python train.py --num_hidden_layers=13 --hidden_size=256 --num_attention_heads=8 --num_key_value_heads=8 --head_dim=64 --intermediate_size=704 --vocab_size=4096 --hidden_act="swiglu" --norm="rmsnorm" --norm_place="pre" --norm_eps=1e-05 --positions="rope" --rope_theta=1020.0 --rope_fraction=0.5 --qk_norm=true --attn_scale=0.136 --bias="none" --tie_word_embeddings=false --parallel_block=false --extras=["some layers without attention", "local attention windows", "gated attention", "value residuals", "an embedding shortcut", "skips across layers", "capped logits"] --init="normal" --init_std_qkv=0.0342 --init_std_o=0.0 --init_std_up=0.0342 --init_std_down=0.0 --optimizer="adam_atan2" --learning_rate=0.00153 --lr_mult_o=1.63 --beta1=0.9 --beta2=0.98 --lr_head=0.00822 --warmup_steps=263 --schedule="wsd" --decay_fraction=1.0 --decay_shape="linear" --final_lr_fraction=0.0 --batch_tokens=32768 --max_seq_len=512 --doc_mask=true --train_tokens=350800000 --max_steps=10706 --dataset="wikipedia_en"
Each number is 500 + 50 x the weight over its row's rms, rounded and kept within 0 to 999. Layers, rows and columns count from 0. Numbers have three digits each. The size before them is the row's rms in percent of the matrix's.

# up: layer 8 MLP up, 704x256, rms 0.0964, rows 614-631, columns 0-255
# down: layer 8 MLP down (transposed), 704x256, rms 0.0917, rows 614-631, columns 0-255
# gate: layer 8 MLP gate, 704x256, rms 0.0939, rows 615-632, columns 0-255
up614 099:462495419532491458436613527459511503530493585426485419527473473532495549483475580476478526433456511506440441410538466513450472499468489491467516591422569528499431532428521492499404468491553485550526507565454566503509457497461502402502464543479552517476460499537455561432565535518464456592522448397423556514417440627460525459529475389375449533522583526487438460446553499535564424546453542535422412483479555419468476507513398507563467561494495512601552461581574522522386498498511640492454437545561452517476505486560513507547562476527469477387483567583563466520532510459524563568504482517534517440571506510521534483585494557561521475498473540525533496519499548461498427448423572521401471464443399485485486412498500530617501464501500539498545531493467545410522586474525443
down614 096:463565396531515493482655509458605467527569476502500439459464499507551479544594484472454473509470530541427508448509412434560432502480509455421512577508501529506594489403500543540459513501477491523503534548498502519497485566469465467408526458437532437514496537519475513454503617501542461476631507470502455485533518405481515428591522507468423501469526517489544642511535485421493501535434525535558468421521460542389538512460450512514527418494493455467492390594593498497429508557396543492477515560446451495526487500540494526488490382523412509484447452524576515520501396564503510465451531529598455567495523434458521562563578492531578517566542520511493484516426581495623438471482430446503458384513502590387384514539472506569493476471490441466466479490528470530475456431538431
gate615 095:428438465509474521518512507461521438569519512428529533416442491495494521531469405451416550464494596482594417639452498600443528532565486504561467435464488497493489497509557530528588588485453520493430416518495545536552455493493578522528468512534530526505508563500496468484484532519554502528475415498591393549454502520453561572518555503509505473537528525465460612472569424539546486496637515518588478479464423523488538536522478329502506508501430534473513505501483528537391571498410534481424490482452492469573424419435450526503487506569529453610530477521501458563476591426562497542508535556510488421506491584392535458468541571571484484548441527493482464489439506540339515524465443464448465487387638439479483546505523510445559477411474533512529482512482504506491539526496411
up615 092:561414550556482492511560519406567530499468479432460482494514535462462432512578367468384533483431469502520474586458540501537515533466526529515563517460523465516463516423533488513561582566458554434532362562466581455495479448412546563452528492443563525504532540487514506471542515527489480408495468384579486582440541528457500513579467650572566501532468489541486562546550432554519522542587510531474484553523447564526505548430517421426443594537478489440534576384537433567461500458508558480513497470492453482520464512529518482579456521606473489534414500625500583479450571479514561507513465503513557445468560450474527478455434530476495470543520405597515575496475470524503547516509579512423477579496498436442415410494588476464501428520460448416603496485477499461534510509463530
down615 094:527559509446530559496454519544468462517532597547454553520523420533540408483508519494559433490470466508599502459574488563482466471516496489535427521471436491480534443525508474460427463474563460574425556481525519461509512508458360478495450510557417415511532475492510498609493450478557451499493576519503574536492429477429448506563527466439402471440620431434480476472465437522529505555539551535643474412567607465414522573565533582605537418478544522470511445519465468504612430473530551479562435475518501469464509491474496527479480530467471512513545423478580477557508465511582475578490522516516411592553469518466494463481427413501638417469529546453553540489509526449542405434579431545447577453544413475461402557550514496503472536509563497471456550495485446448446575535456528
gate616 110:463438463491498447412357500522532513500428578443536478512584475566449441535495527478524492517574447447468581496563523529593500413449499550563456531426558447418431530492404526507521566504513484431515498419462491580544537469407519549438526389532525438507497474494470541491525683434518533496524491597494585517522472498503543517495488449489527415421514511503527482471596514451545518504462530519544555498468526549507521512550542487575508466481502520603505495514627440388499473494569430448442486495477557431577517392488518466485491431453599534486480595498532470511534549479440529422561609437551511437599541470495495474497479495467469498534512595446488420557448471396449511464582449508555510465438556521507485407598536522524440495456516531411458478574551442500453475522535511
up616 102:566510479502466451533516527473436508581517515482464454482450470506426426500542441542492417516508651502491590545450542454513448452469411528505409529504420547515470576510476410501546570592461500488545458546509531414509471486474595498391478576415530441511465398475455398400459511604489511518519516526530464533508604464518573504474438524480472435476501559524444456542417437525553461447421505532457459468519563539527401502548521443453586491536430551550509507573561531454612467581499456504565461515504529517549533562393446509449610464429532510430499535558507511495392540441495485516448517510519547553516454530606448523476510424489513611525535435586589450527520587502537455504513564560555483558493466558471482523528554470444509535501509480546464463472489526426578454432436420
down616 102:589477439488420445470386476411490525509624553413494470470500570509485546506519449518496457484460425544553575529485562545564530570501443477518544464495472422518567499522469482474542573532551532543532464535445440466587542507557533476483419471470550544505575557431510522491526438564513456539435615467535442416456468571521458414497574451554509552394447522496522505489507520497484535488480462452551514508526515543607515533495535425455553474478471520506604560464511485471464484482434472462576548474582534484450462508479495498518487479558538547528521492580531492504373536544570531561418466460571532512390589483581482464542602489569414488499558464526504528451550500442551368505370541595540558636577493423491544437526510503400548512465496525499547484429530539504427447483482418
gate617 102:489510425476522503542475554544508490514569421468491497527542482559561486511476511543443407538476490514446444461510520484495488472511497471403509532528545540423524588488462489489445417585489480461450404553461448410495485562455434495575401478543558480512537440491594539578498493485525436508550556566459482469489460496386386514423395524447471481530518435541507517403444415551436607533505509520559537583534519497506546544513484583431467448489446469558430506510507564395441517479492585442540544591559524531537386495472517522612519484506419569530616584537474485458447575360506553400501475500507505430450562492490431489524453462465480558538384529456601494476446501447531516503523508446434469551491532622521500473427464440531508492482546528501469440428538483477417486566478442
up617 102:502625489469432539457548532491444459519558522461498422388527430382518524490529556453524475570472463390518447517506508582534575469494548559462487461420516598405537436473516461513518473486527471469484504554506530460603484411483497466409549533571467514553552536567407419570452549506521600439467603492488458527452506462537526511553551457570557396469422463482425421450598546476507518461537543525495456451435486480496539513504513403547530487534495399592498402539532500540486562481543520507472466450561458639523468445440551510592511469465580506523451379422530434538517415529443471483535457507497539461446457488428449475597471482495568459475494526495527482571501519449559508424517594526503547478477394546438530423503532501462488451571475474462543511491458456548564535542513437
down617 101:441450553483466525491578434501597451437463509429509440497505501465426487554532455462493421599460507587443480369584384472545515451564478456530457475507490500447530467402530427569508558444441591539585572524443467590512485528582498591453526505566416498420475475523426548431564493375591485428494488528482460575562438511450454486476419544488526439542550526483549557501532462553513485563481533483552474518482445525576554545533501519469508508430494471513535480448552426483417513494474465530475582554491454607526498613496555531570479430463468535501521510577525536530435535504495516413521439533446461469461485602544635515491437407537558465503483490507560481573534515526537476456534515527461520546488516508523470450471541482544494452605471410446430526500377589560506536476490436
gate618 099:386498545533371457478386557482521536414492562479453473440521515448447467496463478539508514500469622469477496453443497554535492496583504581425491587599483496414566599532542530580422545506557486437552515438527474459511470485469485526475460553517485585570488427492482537437387560460591506538451473416481452562599481533492512538509414454491510540410513500522477535534532527506510522589511532479505533567528476459525427516541522528523471424487570584499438469590481491509380607444499526500460495519520475582481543535446472476485443414451542547465536455489520499477513543553496401493488504467459507571510483562466476468530482504588522539511474590504580451566544627499551502512505398465585389485543609569481401524512535567441436522457565479504406502411451537425531509497492498
up618 102:453523558521534532451471529502517455461483492524452550491573449562488449571526478522541512526517529597475421372421536451465527528523508439534480473475537481506534451402488544362536582563455416430432418530493511579558525527517580473517534496507506587475535473533511505556492498637577506517555440499498428534479544560451514508585503484478521499512412508473494513467532469469541549429440544514459555528538528432544508513468494566539491535460519429533437594538481523429469680435516459513469448468521439484529505502550511604522436597588501447486488505517561578523434498505509501495564518535517538428461532484542566596439445559403471541644405519530538572468502405570548592541490598453537455520419486536532512462477443493458426386443524511537450439514571572510491474447516474
down618 101:415474517535536540461527521505468559570431570443493494508552547493526421415468448493438487475522515493469535554608584502529426427481509502457435442424507453542491507515598496508527480522531373583481582524486522485505441450430528588589471556552524482515546587448485509488513537536486553525344421502534412610508491516465536536598563483582481503437544477489491517503506521517534439505504494482550525520505363477526493515488543434516467567461496547394441463459513473468598475547519617557523488424497493588477454503476503559481536344417479464549519449585529407466490525552495498459489443525452460510577524443486445546607560503586461468563494538490561423526440416560449470519443515448520420467420514404400483576579511466481494521468558516497446516512572501515559481552473487
gate619 098:506519417523471491439535502529502492450488479595586511556550426556607540463475429454464523500528480576543527429478446504537465441503559450453492526541430439483533451467490456502381543448525451486525494468471538515550430521450543494556496504500437413567503487477524501451534445478496492610532492646386542470379498467494542578423496525471492497500430486528479456419521403458440543472431507483598480527516467566551502427527566506512522526535568432383565491569527621521604530432486445517559519531482540493523489561539436475524453473504494445529467538386573452486409555492506566439469492464532535443422504539521466517445499504477361482519446509505493489514513620433533459544561530514474504467437552530543569511537501541416520529531575477466413423589563507448429485396604468
up619 100:412513589488572549565451576498440515517514501510452485492549465560548491542616525493554508568556509515507481492604573512490527522514472536516488378492438443548385506463464541555469457631576479531502605526398424540445503465561504434464559546490530525530481477528436620457456529523514503578508488457432525518637589522576465551495528481514501507550497465564591573501477518516573557556532500562544475494533563469521475527450518580459481430482477493628472468500563492470494472559532508523493504595428466508437508493476540451376467414509493552485574491411489514533439550559542553587452445475385530522544515504526445490560444465439477523540466476505556435410512426484513518508434517477558500452554464561552450542467417457520418390425512569514494435456474417571450540529531518
down619 101:601508511476449546453510450508527563386584535410531529565595492551496430487522569466540461510492541514503437533456465514559543431511482514534534519510466533488484415499554394466466452627579451408537500408508526510519520551499589507580545479554521508484484514451517576574570489511473503502555504586478433495530513534530507513476516418525488485552446510450456493419423443461509497481558493463515535542469455590472474530516538534447500543395517492518466499515516515564540449571516495382394550451538523564508506509548503546489396465626472590527403498441492537440409569559565518462502586466560492434461533515487534536603419500403553537541421455483517469543445485566539542531464487466582461446486504474470507544578468453494478480583579525486495448572532590510316559540580489
gate620 100:560488537495511500436449542546525538511538458541516513520587564485556410447543541566479514618584511502493560536490472516441499474529479534538608446460536460441505393476502571465500450462569481567400441506560503571550475571521527429588470482421490563530424436453476463565483496529422492458539564457514498533505482440525568541448496614527585465530449479469431480483504594430432498472446565446513442562501531543613517471549516433519529465550569520515484555419480482428473453449501597435463614542477545491558540554509464506560474489524454439513562519501457396532427509573557497578524491563429555524414524460534491504518519400407551608514430409409552530486495445438431474435520488518490491508522546477566497524495565516395536506452552488530394455546540511411509426517515412
up620 101:521441494510556501513549565516556501550501502477500471399505534444486474418467551447528468509491458515508491549517446596533528490471472518428522465496471634573452504459466556481598471472436592380425447552553518575485595595580545483591473516560560448486490558510532563424454490501553384466502524466462489534499542506662534404444600437474540556450460589508530482461445462459523480476554477562524465487491403536446519512497517542469574569424389489474438502523447374424521540518513616528424494488528498454525555444548521484495513452461430553443520467481402443385513440462521426522536473519528480515500537516491597457468451639601551418497423439410520530492509492469483475429491483456456569526515448492530512521511546472477485483547479540503500489589561516448531464507473537
down620 101:497400485538458526539474502442401405519533492603455518512575453467498491483479521433496482476474543451502556478528502456425536499483436493529569524497528471591587523478420609534461574478497457610446498504502530558440477477506538472569515502497461472522521365397557471530553499465492539535560436450510557506478432541521426463445541537472523498490508494476501536587516537552473471555459473618431594580516550525551555432538546502446471532568484587508440522412575477421544426525542507507452522498571484473619454455528503632472455506516546453493536554464445562603484469610472474623401524490395482545435536594386501546440551373552454487564536548520453511456503490547493513553450477493531594455440508486449500461440544511503420441504555556517460436476557529495520518461518512
gate621 109:433497461486494483534509508500488557568506505428456401578509501468513484470505489595455471470428549452537466516470549511405415541557398488523528479560483503464554345562501594465537534535537505596458460472491571520604451456471471519456529551513467540460524616483498471505481518499499569442435503441470543493506472466566487478451547434467516531541384466446514458516468524506502617570505571543522481494472434492524512542449563438486505508444566544487472537599592486469498500564548491427584489548443515528491506438440553395560390496576395473535574411509698505557455541542498515535472544516578528479525428476589448489537453499634520469606545459475452520543549479522487563503453537488546526461449458481472546470555510457486501440484553526463606545531432500576585528495464505
up621 101:537528511468537503480520534521502481572510456535477523591528459509559543531510463468516564595506459466506475528539566566466526514474433556552498475526530511514505406553475519584482453549457510481483482499495434502550433449479563560531449593447525603517532553539586492515397501605517562539473534503513483498526561494480510515507438563433457426448628525410464628530432589465473482577524545472508629592556511470471463574450489435399463497535560552496486548558486444470486543482399443510562506616482487530505354485540506472530500476456525562453459592500547458511571511469607536478507562480533526392498459424454467507470475444462535448574509493407466563564451516395522528469517540457467514460508560489455450463558563535501501575531555515514380539467498500432623593547398486
down621 102:437475506447504525628482393478572456504491417537509508443583423487449585448512452573510502564491489456469524489537506494487465529502482576448477414517556534568497525434503463457571618581536492449447538476506519534487521539357573458573517528418595570613489504401579512556478398441573386472506487491559568467519521526459500517524551443512557530556483460571550563464526490585446497462455527543446598344545453517516517438507535597514405518504494413618537478536534540496425446549544560525492470429449462566511470508605521497490576504402594510510485439461513524543593460448503478544440518409513495520531482526543503509507556516528526486491530489494540529519430502509545512530480444512414555445481544458557450499558482531504523522507426486486451397530523483621486480477509482
gate622 098:535508439423467484441562520468539579557514530455493544485606430400462529497487469477485506465537561536501532567546519461532466496496514547521529513514557563479490463421512585478451582499458601525518497534488523524489411468475587475430564464483453443452564478468526560504545516514528584436509491534485540474457568495474500555374506503420646402485479503500517480462421465522482514587498474445462478425386491605578483524400587509470514550478540479608503427482410506441418485491513469464454524514512538423601564494517498528567513590537557493456503515457435558433500528511507583467459503423447512498521551485527457494544568437473466572616478477429433476509471563427504545450451484481393405442528477516486566446492492363539542488525477462462405430555453490623555545550563486
up622 096:538471517517529457455512487630501489512467552506421426482417486461467420474601515445484486471568466510417560458534458495527586461402492512485540475425519462471481533563473499609532546564456496494519521499381534537531452443453499469595439554551607497547549462521419397394569456532512442462568486481576513524479500408500587419547506516589419541423456558459468530456562503433539497478508531464433487469508457414525464492484432479521416606577542510461451457529504555488475445508468423513469570465492501511516471449451526491486409459537506463615452480529507411508450474519511424440553512522406488563474504410404600566558549498522516439416513459537432479496408473508463458478466498577520599429438507600508509532459468506481606473520440441515493602514471513500444487447549501
down622 095:410532585506528472483533426514462586489491550538542449397499497509477475411472468413425522483515566593512433589477567440529542409507433459502507439633484495474524561453506417477542528416544501483514506544449495476506578580526496420586587547421504485530491467459565533513505536458478517520451578477459493443426450472436461466477516499531494613562515532523509460447489558516487629459439447467523542484570488536502524489582544520506476548431513460391506568395400513536468564413430513375521510529466579504438520548563476413496429405452436500555492481520573547529546456463457521518498425447475523466489489547534515459541524510481492498553461538508467503496534415507502487515477540625502451389557472478548557500402446414518481433495546508540612494425496434479385490556460470
gate623 090:539496468518560527552428543546503489397534543480582538514436528518464495467493567528532420514521515481479595419471528554479490402588555543447439374571400470443557511472499538494575531574542483442498545478452516454546464518367582444551424479520472504444536480509411469479462629492457517458562618443524484575515517559497495491467504451372481485504350549510496555484583438479606458441465531503425470555461499507521543478426473494471454540489514434599469530547507597485463543559504566424415400579498480492499435527439496521462458452458559490453460528447546440519496473514517466480552406503476518498421570519460483542487543494515412471519494478518506437528383440527429512512596508518514483525571486480505531509537561354447435436473488542523454480561530522481442475550546539
up623 094:617466472468534480462470461530435480502508454426549496477397604529501512453450567530586505482568392484476563511468520544375449459476456466496427400486567459542502509523450527404558418481461452547438444507484590431493550452431525539533503489496527499423555488578504443571454616508539534509529492459497523564523464533517535448486447512464529517603590530425468520531506569616487471403470556522363528605477482419428562534363459486546512539504459493571457559471463575544548504513482454486422473406510408497526426471485537515427539436435554531551452447491469499524560457562477506558532433477441495514460497432527508556493532500503533535492545439505532448540437458487427442522568482358461539565550462408492439517421527460536454475477483491536542475472494475518496456575456555
down623 096:571464559508494463537415449492518515596471496538499441434418547585397555510464476467434438494446511549494447496520450460460498442458460440575456537472562406500577479461499461528563443490427457532577451513546489530631508583565454608469543540570490565521520506483571473435467408552475513440478493507518486499508503507522475497499542530611547553546529500506533592500471462512516558474528533485513464420570506461444530443510500587550540389560518565441593502452499393503433524463526450459510573439527450441495516551563485436521510500508412529509567572587523539504550460543406542553432497382511507514406476399493519461507575445593556524471556425460507566494507617492476590564457544473541506466517480530524445527454403565581569578519475474463519567471483461551616517509482471
gate624 104:478504477483452424468514545503530460559487521451524507471524528457554456430537552582494605541410531485528508525462536573401439477522487507498465523461547585622570488517571508524518507527532472506576540512526590479539515561465543479444494495521477564507583383477588517527451455584501513538437507542433366454491458489469442490521518567530419453492519507441614633588540518553515579464457448597627496522474498433511531436503476496436567483492581556525508515601593551473379469539509476401535547493447553468619473512517554430509426401546448578455496509426438576535416483480545452523518545470551545490503478450530427535558456482521502449589561510435514519511455540548613475471482518482468477503488489490588507470506485482500577432448439485541431581492545467528478519561438457
up624 102:462495490460587506556362517439517415506471619505673476553461583473452448431569518471493488484468476448563512548546476587460440423461625480505550502511441557478447491557507523515492442515496425563539469478541496524496461439566462437559438500481609493490473490525419585602516467505535453380421478483485496470476482555589489507461425450593552486497485477530480491525529454488433490520538430489484496472494569558487453503520535522537466531499541588576546484461456484478585554475557569494572500465477542530468464422538466507460471413537457519567447545506590434528539525489524396441547532560519564532580538500477420539431488391484441571448467508428464484429472424480549511525474532513465574488510553451501465377426574542447565556407538541556444490517477582535493549448480526
down624 103:544514563511508480524506562482507481477467470458524545460509472479512483530395601458469523555468457616510577633503490460443541492477447437417443429396581456543566438541526500436576477505417425523516465486462525474506456486476531476578517563473504476518546503506470413414467421511466469603510482506528513436453538440532477384403463546422547576572520502558441519529520509413486430522434470538444508588468495486581504448457509500505529509410499483500469441535409510477457480426522486478470405503530532589506471550481613509457437476481578566438481546512531486521522586565505492491529496451513460580532601525593379465556511428389480541519384622513542551473434405575526438539553488479507456546510485493497496539506456521445429526530526598471539502517453378519537473511530439
gate625 104:546485450582458570478422497524511553473472511538412521519450498443553405509465483499456537502534475491534546425436476549488515540558479412497538543415479464440565503440594478499412568641507477554536495506497459510519469528407480588499480554496554562524548465452524594478503568482478551538492428569563426509470555456607544528478444500498473502516464579530488454515558494514544543548526468584494614531528425469575542557503434446556481539474447480476515537418556568552473434616508424439442564560554472415563492506574563526561486427499543508505472561483465492605496493553494499495586503527503613539532573514433461522410456426552578444547507526468400530543543420446513539509555473547503501526432631471525491499571535500454463493412434450479446434633416521508493523459500487
up625 104:545540538533461560545496468519462512541459522419389562467450562480464483513509547479510516533447507575521517517512564483522450511498555547510530461466469455535426472533498484446555428547573474536632438497513410452475542579503436494477487519451483537403493550456545478459516507402560552576477375530473541516482421547475520538560517381425513479411408399491510543529456486519454433512521487531458409450438402482482426488566533468532589496492494509498528496459573502490431544499586499505448544474466474547503482453413512444565414493549419544580450491534412413521421453457437532487453590564625499532505541554538488542441500399523410540536495508565437475496467525536448555532430451462574514465537473454430542649377544497505564500449495505543489500552465592523496559544450432
down625 106:460421475505553475557566533599549481524587545526454544484478468432572540583473496513604509542459405509446464460502514469529526496514425430431524535497523547477474590477540475492558546537501481537478437544556410484523470492462498557399517459431487494559492455509518427467497513575508505623503554563480518491495523497512468535531502463531487401483371579561474447397503458562453502436518490492517426590580478557437434512514499461517573515447545500467475460459596479490475555431501429429467443605484504425566608419485411524495493526580545482510560529546542574509539556630448481463429470520542503548502449545436502511472467500584446443529506478488530528530569493475451439464514534512519526463502478496377426460508436679524473550529564486489593472530427420433524473424422440
gate626 112:557560424570527619548489530521553530497420613636492463553508487544476520543471466557532491524442519581429536479503491577491496569515552589483446492533538530477502507430477524493393568523469525501494458489516465443502516541435549449535476439635556606524558517438496525542529569467448500577515605595577500442516445519535574546482469556414468464500349474574535371444546501525491515524549514504533547480515535446550535546517463477428446473482507443503550539479528473456484553477477554425434481528531525538534492550441473524542414541479495435461523552511505393439486491518459470519460480513543483472567549540512532542579488399518517462622457490394481479535409491439468505529517468442537518483511542513539470492500513546472478443474556495488317448590597600591543499525477518
up626 109:595397569470533497446475499504451526454510486517455397461497536538464467572536544474404544539508486407519482491499469504489534546532454552521466451512462544507530487574553474578564525494443490500547548429567395511480469482505452591472465454485525571438544530504568469513435432601510491452456438451559504526536454459516449481494568447628488346411515458525450638613473503541527567447492589511476517510478507588512502475500471484567565498539608569553543561510535514504517554484543444530534498454528539545495514492421514483465441480513609543482517451462432420472471508548574526513542510534519486531467522540528448483554528645465542540417467502620445505516537496425558392468616560496465520519444433529448529529467421555479495584527550604471527533466466558377461549480464492
down626 109:479546504535503542409520523494550480530541516504569449511493540528548572547496491477519530482509548578513532516555495574492556563508523516493529496530545480454451539490492522488517461495571500490504545453500440525496459480474536440403462531514527550411444518476481556543483498512589501499522540462467591599502533432520475610462535469508550586480505502452469587513571542565512602541548549460510488601442405541620475435464496490522495564538467585502503439453554505480526522460528517412449552397510528528462473594521590513514462592567503543524459391427523456626376600482575546480534479545596513506525528551576519522536516410489663611563501524519377545474539561496572450436555515522530453495551441499496548559470489467458507549551521485481483524480436394377556495514521367
gate627 099:553381416485511439510486523537493506516448446466536495495572460556501373425501533564432418482574471541490445458455482380547445406494625426494566521573506504459477498555469499467451478467561508511482563514429431397547447483519516477431449422538580526471443457460362528458501561500461483508476556507424559511466547520546477383534406428455504532470494516588491477490496519499533480507465494423568456604445544453471450497484603549538474549469552504481487436603495549532488469527513526396554429458435447531507511517469527466507428508477427512499576468543537499532468591394520531617466544468474503491451453555535556511504426440488509499434522452387518493570531463469566515546480555495490480564544439517453505524536486470483480533614504487429547507492508541417467512560648573
up627 098:481528499563509449533447510503531469502516423473552418503483524407493528480508463539541493401510531505578498499478547574510517527470525525550526415407571567379500502499495541543588540445638492493514450622425501436532481474478450405501389531377452442506431501509439469471467561476570523445416465476485545531605483518513505489645608472551585485554558465449502540515431502496482478524529487571494517461424520517522450454421450510484583470582467536529468474438536476511508561568453550524361402441522486574479478374624489407532501527597502520531558505464558558478504545513523534507460517533570501483470498461506558495534488603535502520395506523594538440514533533499488589477507473551566457470583469477433470450476512569523521503482401488574536506423512557502510500544481523
down627 100:498497455501457440596588555488482491461507496505517447494506488525512508547553392498460474512559586562525512453527530418548578471509536457390456554494432499383466552477478514585395580458512440547641426517507517516366402519518522412522549473537458508511476533642500499489482508467577545503563528516479495540523497470530474586459588451485474547574548478485455450517538479460459527506484467465484408441548485512524473400529452481413478560604515474455569537609561411481444563517449464493485567564555539510526543501530456562540519477461422551516516455457426452502541482464496560529619520494455565474536563523477435485480506473469461491544549471465400577410548616551510598507521494528502488441400561570486514556388455500499517472523460547410536517519600573471508521524482491
gate628 104:490477479500472456559518539490460551500497544527554461589469439468587495525503520577546486524461541460490573476536521465582497519449507606502457486519565474407453531505587546599452490424456513487352483415558451520492487522491569484502523374504537556492496490461411456531402510421447473476460601517507433527575463491515430469464598486452445458471438486532476517467519438490445615506612508519492474534496563451593519536546423471424517472457458459501435559624491558479527525563499451483400500456482548567430558489391517445492496470535528519413500418530551500553428479562446476400496540478511534458471543586576577546444500506519525466494432522494556475535553425458444437527559422487526536500530555476386495421488552508467479485483490532468538555577568555495562485382449394
up628 107:497454495520529485535497504526534519471518489519519576509513490529533541512475494523542461524483481453586556513535454459551518548552526482499526457499552544522570521514509455557496558505480633447484533604449444489570487551506534519481523433506536473505483459438459505513464513448445431486598573413590523515530608493634560433479543518468556456508474574456469586427506427547529569559499604431475512488491592595493522498532568552475601578504477519422435474499427439528515569581497490449431497483567562575530534476493372528579476542586531533437591486472478478512467540447473505403622611534461491540497482513481572533519455660627578507519513522500610483495493410561422465494539437533459490523452509517437435467475563403465531425586545543501483534554509503460502490455518418
down628 103:441447537466583572484462508513493446499463470527443501514515475514558505414549499551480540514545527585511474507484501421471469472500428409463549457489485535432472462448549483547448511523464499494516406436518453480470479474501462429536423470630442485496522529428497524502585461532523547492509420534447443515517447413504639496479484502496542533406486530455533494533486430415546450589421562534468525432463497545537431494572605464574543621427541472451420549471481501539528464533388529603427584500488464461519444525474493583559504536485518543502517449398479539487470442454471441633490493596447413553510536535485472437510547471436526464494424481530534483538583532480515463463444525424564434605508486441500460604555483532487562560545563534582547410507551550521555623454590512
gate629 103:532457438527485427512459522536475472471520494512464558498501437516551477584483530595546483605517503506547524499573446480611552547433527439409418469504497514532460511539509421400482525536474511495505560526498504508499517569463437483430508561574459492532527385440519548494518482504495535520552540572498413555466525495522581452500541523507424506437432439609467474558446456439567458540419570431445406592538501438533576503574505547497532476493485585457454515450494556438466508536504527495477503510535447586515471626505488501544517451457389473524492397440456408428590553385583528532542509517531465471463453476451555431474457561465466539443461484505497488527548548530548450654552487571539525463441478618387466427500562457484471472497497501555499455484581625424432468509491534
up629 102:449490535504497527507489514376508490516541590570386510468512447534609516516421444432553433414425536604443559525542545580446485466518489439407549502513417468415578459447507402443491418636496524532427517536504494580513476520555465498502535552540518411519551524409519478481411461549515449534501454437419456403432518507546379502461503478497502521454517455530477434516541486441490493564489401454550483463457444570559477477571499417469475448558599506441447406462518462474520500459575608516576540547419540510462494467477576435469491513468427407465481531474471490605447506495529414509519515444444539513503533550428473457482572524559532543465441517549506502501457527436556517492505505533508507526479584493547543540541531530430482512417550462489586493385487569467488521497602514
down629 103:435528530512527511499470513496518545441389488508533560645517501469458553435478414462459514432445594518517537565425556512482443575612541645475450556472517493525534483457484456470581496474510559566431492448536565462515512443568466422481486555496501532578457501580520547524485536470360524540479517481592524540526526485439591515481558506476591518446514453524478519494546502480486491509479535488593452478427577411424372438548568518523527452546465487509503494592533488454509479546551453467527522470469532524496409432504449507373447428484461383447455503512539475538415514475565463505498471585461502490477555536568544494491484536459470344538533473497515472468494404524494486386496565434496463464477470462552545499474563427483470468521557550521473618437529400484483421569484431
gate630 101:429515434519439471474437512417520527470507413519497426410543483492501487609581411522497556584502511475422418467434627507553526428454609527506539554603552469605547474484527497551476555514477474493413565503549500459461471444476477592497487498542448555476559485543429437492469483562455469603437526535481451521547470411518556473511488463500530494495520389566497576465503504469440504430452509491533546559463447453552490497430552569492468378510429462452569541602519461509462505481545468466447391513526449489527504488459510484529407462427451474459578571444560489510463561593544562495512492491508507512562521453479498459442440533453555593429483475463445472472500574457556552537484468450530486553474527402422591457419433522464535483531535524526600452523617477407523545410529480
up630 098:520488505478497481522477476386549531479530492448579612462492552563497458505546513513392502528588459493504514523468498472490481560490484427533544448463483461440503488508491477550549487554513539541573528501479459502533392517480492524622491555440508633499474547434475449471485493503539528521416412441521531371443505483470477565452426483487501527609490464520523533418490495471589580537449535557471530531510462555540459612436447413449508583515552494612563498418506545581532536420538545516413558507487433458469499486512507464452517401566498546553461639601550475513506449528502444436540494521562453544482458489543580492483568488495562511593603545517458429538438475576404539402532482484510475496432596467481486500412523434481423535556445504494444467466534562387512572472480575
down630 099:485594512596516556464435570449466483501529492454525508385506478488531536522493578505535581521470471480480540370452512508505545528483412469520374527482504469508510535460548472463501514525505495447401527468523503541477493534484518523456469534508539562497455566566485528624448590399439489480563442510522437439510475536463439481458433450472469503487640458562456415504518514479539400481581513521491460591483454473452541540487523476436515391529461556550547485502497441409438583589506358467560488552549451478514523410644409450562492508385473587501506450519461482449505535436496578465525483513498479558501463538558358506543492484453544535381456511413465433502524472433517520537480505557518495537522477428592549394482489494533511534539500445515433517435486451539449545484454565
gate631 100:463530500550427513526499506586504548500456424498474458526535428446501499476524510527552627499323448463495500481545467488540470432558357518531438581551463598511550487485550532535445589506478501553513481500485381474398541543549499447433455512554511501522508484531535584574480462586495500479452469432537419509509396569499585531531504475486476558521470408451543485475474565484563501537539569530459494523541477481575440528575466517487504498532556480528520573583525490566412477502497510500585506511469568462532587503525364505487429516631462518469490509466478440517427462390452445540513583515503547529397477489492539529488487532561608519511504451421397449556526562469512506548446454466486452528500604518443518584482565506443578486490518562470491581540486398446457597521542491
up631 100:456564462543418565444502502519414431458589477522472541460463502468469526465536555631490491501504511544465578379532621472463539530587494544548505450553440503486493602506564518516421477557493496439554528463510567404431488443456558621515518495518421497467530522505485518504580492564460593530583550494452500457497469570483455478514569493465392454492433513565468566574576507543627534495551513478518482535499470463501526563533436498518475600445501552533437508568487532507455436477593467501602393514558491472493450500449430496536454522520516448490539566530465443477482581580577484542557458588490455510479443484545499436440475546490581492524475398516448509568509605559432501466457477556512512552479505550439570503475512533507488566600526533389484491555465424563509549482600592
down631 101:566445429439441494502483502511504487476465521461538596573506506486561504431552509622435470559507440420451416505457527640450578525415557468471455446464506500578543420505428476490524532579545407432413487494461476537574485607517592452482450504461467457499472487509455452533506553483500437574506521523506510519492457502529551515519452439479569553569502562482527499508455535579532385514461510519333552501493525464502496429524490510532477529509558554463508521529528489485588508487424496512498564484513599528364539512474460381498451522506397469560541478479436395460512550528460467453504558527458501514485494495500561480524485687440542492571441537534510455510477503455560596479482497504466484440538464499558496589492558561581477414444494491369458440395503518468463453536471531
gate632 100:424503545520476522541519522517556501608524558528476440539606549507549518518464526566574607561457540551572422497546499422552482440588519502581496438609507425469468415474523516528511550470476547546570492466457421541362525536445544528474517480426442411547554519483561541471466457510469413577458503514557487479543417497500528601465535475519506620491428462558434436493455501505505482491439530588457473349454492464567562463622524559518556532532477504496490549521521484554499477544484436497476503531468405475408558506471515426446458453587487508511503569495526528440463531545415515541471507465463590538501554447510456528447445488421480518503552616400498540458547520457464497549588478445578421474485579525494586431451508476424542540542531518554524414566553508484488556434504533